{
  "intermediate_size": 768,
  "init": "uniform",
  "init_std_qkv": 0.0303,
  "init_std_down": 0.0,
  "learning_rate": 0.00255,
  "beta1": 0.9,
  "weight_decay": 0.075,
  "warmup_steps": 229
}
Each number is 500 + 50 x the weight over its row's rms, rounded and kept within 0 to 999. Layers, rows and columns count from 0. Numbers have three digits each. The size before them is the row's rms in percent of the matrix's.

# down: layer 14 MLP down (transposed), 768x192, rms 0.123, rows 73-79, columns 0-191
# up: layer 14 MLP up, 768x192, rms 0.134, rows 74-80, columns 0-191
down73 086:521572505526512498534549554368468511491493555566497414469575455484544465433498443524525421520487566508548527525517469526486495452556450466436556545482491497496536529598516591476464505518439522463487532489483427504390469453487567532506638553499537469478361451500516459528503485482654540546438476528438528568461493455491587492447469467442530539508435582470572479533498549380507465436556541484392483437487531434444518487408567583487572483527515445493478395529461574522566476601484487501555548535499480479584531501514504440497475513543482542519549492541569552479555470555523446342
up74 106:551526532510470525476545417503494460508437518472529480524504454504472535598478552528564493521507598419484496398612509539461506478500512473469549499457542501517544534446544407504496484495518437465514535464441490557520524467562547605461440520570449538544533460513504501462547466432499364482621525531556563496488479503511462433486574517522432595452464502517490507509585453542418513516553469424435511551503501521506495521449415419489413522405473467468521467379576421502436506570495499424415436520541446509471523622448497550668482480542516430514430522498537397540527540428414418511
down74 109:561547505482592491486490433479465514530493519478526521466517478462521486586409419451491560499493603529469468541513529472568410586563480447428542540506593466490463407554484600550485557462576392486515486492456437579559563557586563510439399576537507498536420546470500544529505487432458418488509420533461450498469518453490445522496474590467470516517494583528498485520527484507514537513578462480406522507551437521333456450517457409484389500440426558537579484531522527435580466541532523495496455419537495555467506534542502430575458421530537533499489423507433431504546594508428495486
up75 100:512520500485560521424472535469539431533487585418533486436560593541479392547453512597507424513522471543547520579485465454500526433487442483549517497424498565471392521553504436563482568470582517441553579552479538471520577558544528383588477519560498501542467468560546513478527520635478562556492482483533548562545491487575623476463437420532449455486494474464459463545483478483524508465506632514564444411490565473478500473466524533423626581522538463507545478510446457525445485462490482549477412424612428532531495540517449455468481508507520544406474547515410496476498482503549405545
down75 097:456491481480540430528474507491492560528435468472405462516571501448492483517442562603554474521488426498619483498528513479530492455462480452548555457453520536489468526396510603529537545464568516428462560437500557440446488552444511473462468549538533466547524514490551459462495556518540538577529480509562575444513497383515534507494432503526490493421429452373546552442409491528474521466471539662439497480528519499554464582459404468554470580517445384475525485475446473566400399570507522514437547472473531503520433526527451465580457495512490565608418530589470487489610489475479504418
up76 108:495468413496415557546457546477502507421557484591456526498507546448548542392677536524555536528538422597527495443509509544473412522525464406422531509480470429531484443468467541567595509515566526447547527464507558502376428542454490523516472482554437477546470488416513491411591551474537505473492454473598551474532423507458484541511455559527496533397448518576469461431524503511471468505526532490416483399489577463455446469514520430442462526491448535527502489524419578438427432472460513547454631442459509503545507525528540474533495459561569500515583530554467472462449538500553587529
down76 105:432548533398350495594496505542478506487448589472417409482487435504530469445565466496542540468432491504460583464512477538512518489457468480445479517509514559399465554547507632490517600495481404499511570583460474388450568563449480492510561459611406476519530556509473506496461529509464504530545464457566523473581433492454509563470530494499598513505348509574612490555530512555482526490561549547389489454500522512575480458483463468486477493513522631430487553506424483460509573492423530467422538517521522559443451520504483500487481526456476536454454501522421445443544493461516531576
up77 091:512555491473497476610458533546492514499533589477469447555490481536490600528454549480523439486543496530543596545550566539489438523553519543632366555506461506487501650515585441568526538464459423502472472591478513512562503539455442538554478537543468490493596491493527549476491501596496588467489440443543478475423556448522404434464399515516416518442469532541526533479538489569586436527505546577494522560538474496483417421501455516523509551472587417509423519480525522471601563586518487540536549486486503459546492482462518484448520501577543482581613546475494505532567417405452556525
down77 094:460538460566553513502443587407457484483582534532489544461542496449518457604572485414462586546493609477460577543543459562512436505390578586502474424508438547467604529452541429465534507508505446553484501494444478479503537456562449489479524530521570577518450580419555525572475441532379459560476454431570514465483452441463551537527523518520442519498509544523573510536452478509503520474561537493563523487517473587568505468441548507598570542496513513612471529520576426475446588511435452514484540409504498393495518465473478447467548452549559434489562427425522546459461536567520519405
up78 083:582543464377461444497553453547419365564491396520451494557520489524483439477451498519558492535515529535557465474499550598437501586486487585541447536490504465511522459584429522583487516429526497455551542531546485612499552457459511610416509430504462518445495412490490536464562430492462505460623492564488580455470522522527522492398488522457416455527503494481498524504510491563612466491499448614477540467534516566511496452536430384476489516387493523599469503497470469338485449597526507510464506489501461476522530447456518522487511457511500508581469548631530479474532538499506535491
down78 087:630546445427474480496530468474420372461603433490413499484554451549537461512465515612527460477573457455441503534526542478582477483503553497547479492489522476459465468503538458458577478491488479510549536502535584501451522553450495396436496485439483465548502442513459447500474503470554523406614414595465424471490494534552493495547554527612448489435534497547552518501484491464477489487518426501609504422426515539516529483544518437482419443382453445525581478448532484501434537470581543504514449491461554350473526526496523568524577554475523555568486590443526592572462474493542476420
up79 097:567454413404479593474510484430491470475556438480543581404524482501347522478516508582551503520525568474517482453396373464386553490494427570528522504420502456452524418514481459529506468497551450461459531401529465476464554500438493515649506502554550517600528503504482482496481511495530454529450553551458555556507447454472484531465500526460494500458560479513512435570487472526596528516502507519469439509523530477584547532429417604442601431434412461480532662531578448445512575439521564390508503441465487504489477548537509479502479512497504479504461474450507480413471468503466513522
down79 102:559414455430451519550443488499468533534529512452486489453470541467567502511546541584494509556527500551489546474484455436512497445537482450449514465476587526535480386420462442558499571467491476407408441522538449537449541535465430449503499553652444476513545498482523490456537482495480440684503547507463513500579384509498463530582432549468462481434390455502482507428515530541441481527593534489472451507456524505562481560452427553475551458431489519483553601518499457510469484445503446445417510386445520399522455588614483504559522527429510444516432515485538500469471571473509555416
up80 103:479502502531561443490464466541444499553540525484458534405480467473360516529521523488522491603620493495532440555501487422540541486504501549557496460516487491475415476514351489447540426546504473410381523457519520554422598506466498543462506461565421476475502487572506599362481407432508456506514494527434470433510483475594385502403588584456438535508497555492453522511507498557454434501540504492530492626496505429549401500546495472477467532501512473480451441477559461514510533531475580578519551446509490526540579421490507488583470533514498583509534598470558539538450570493441530509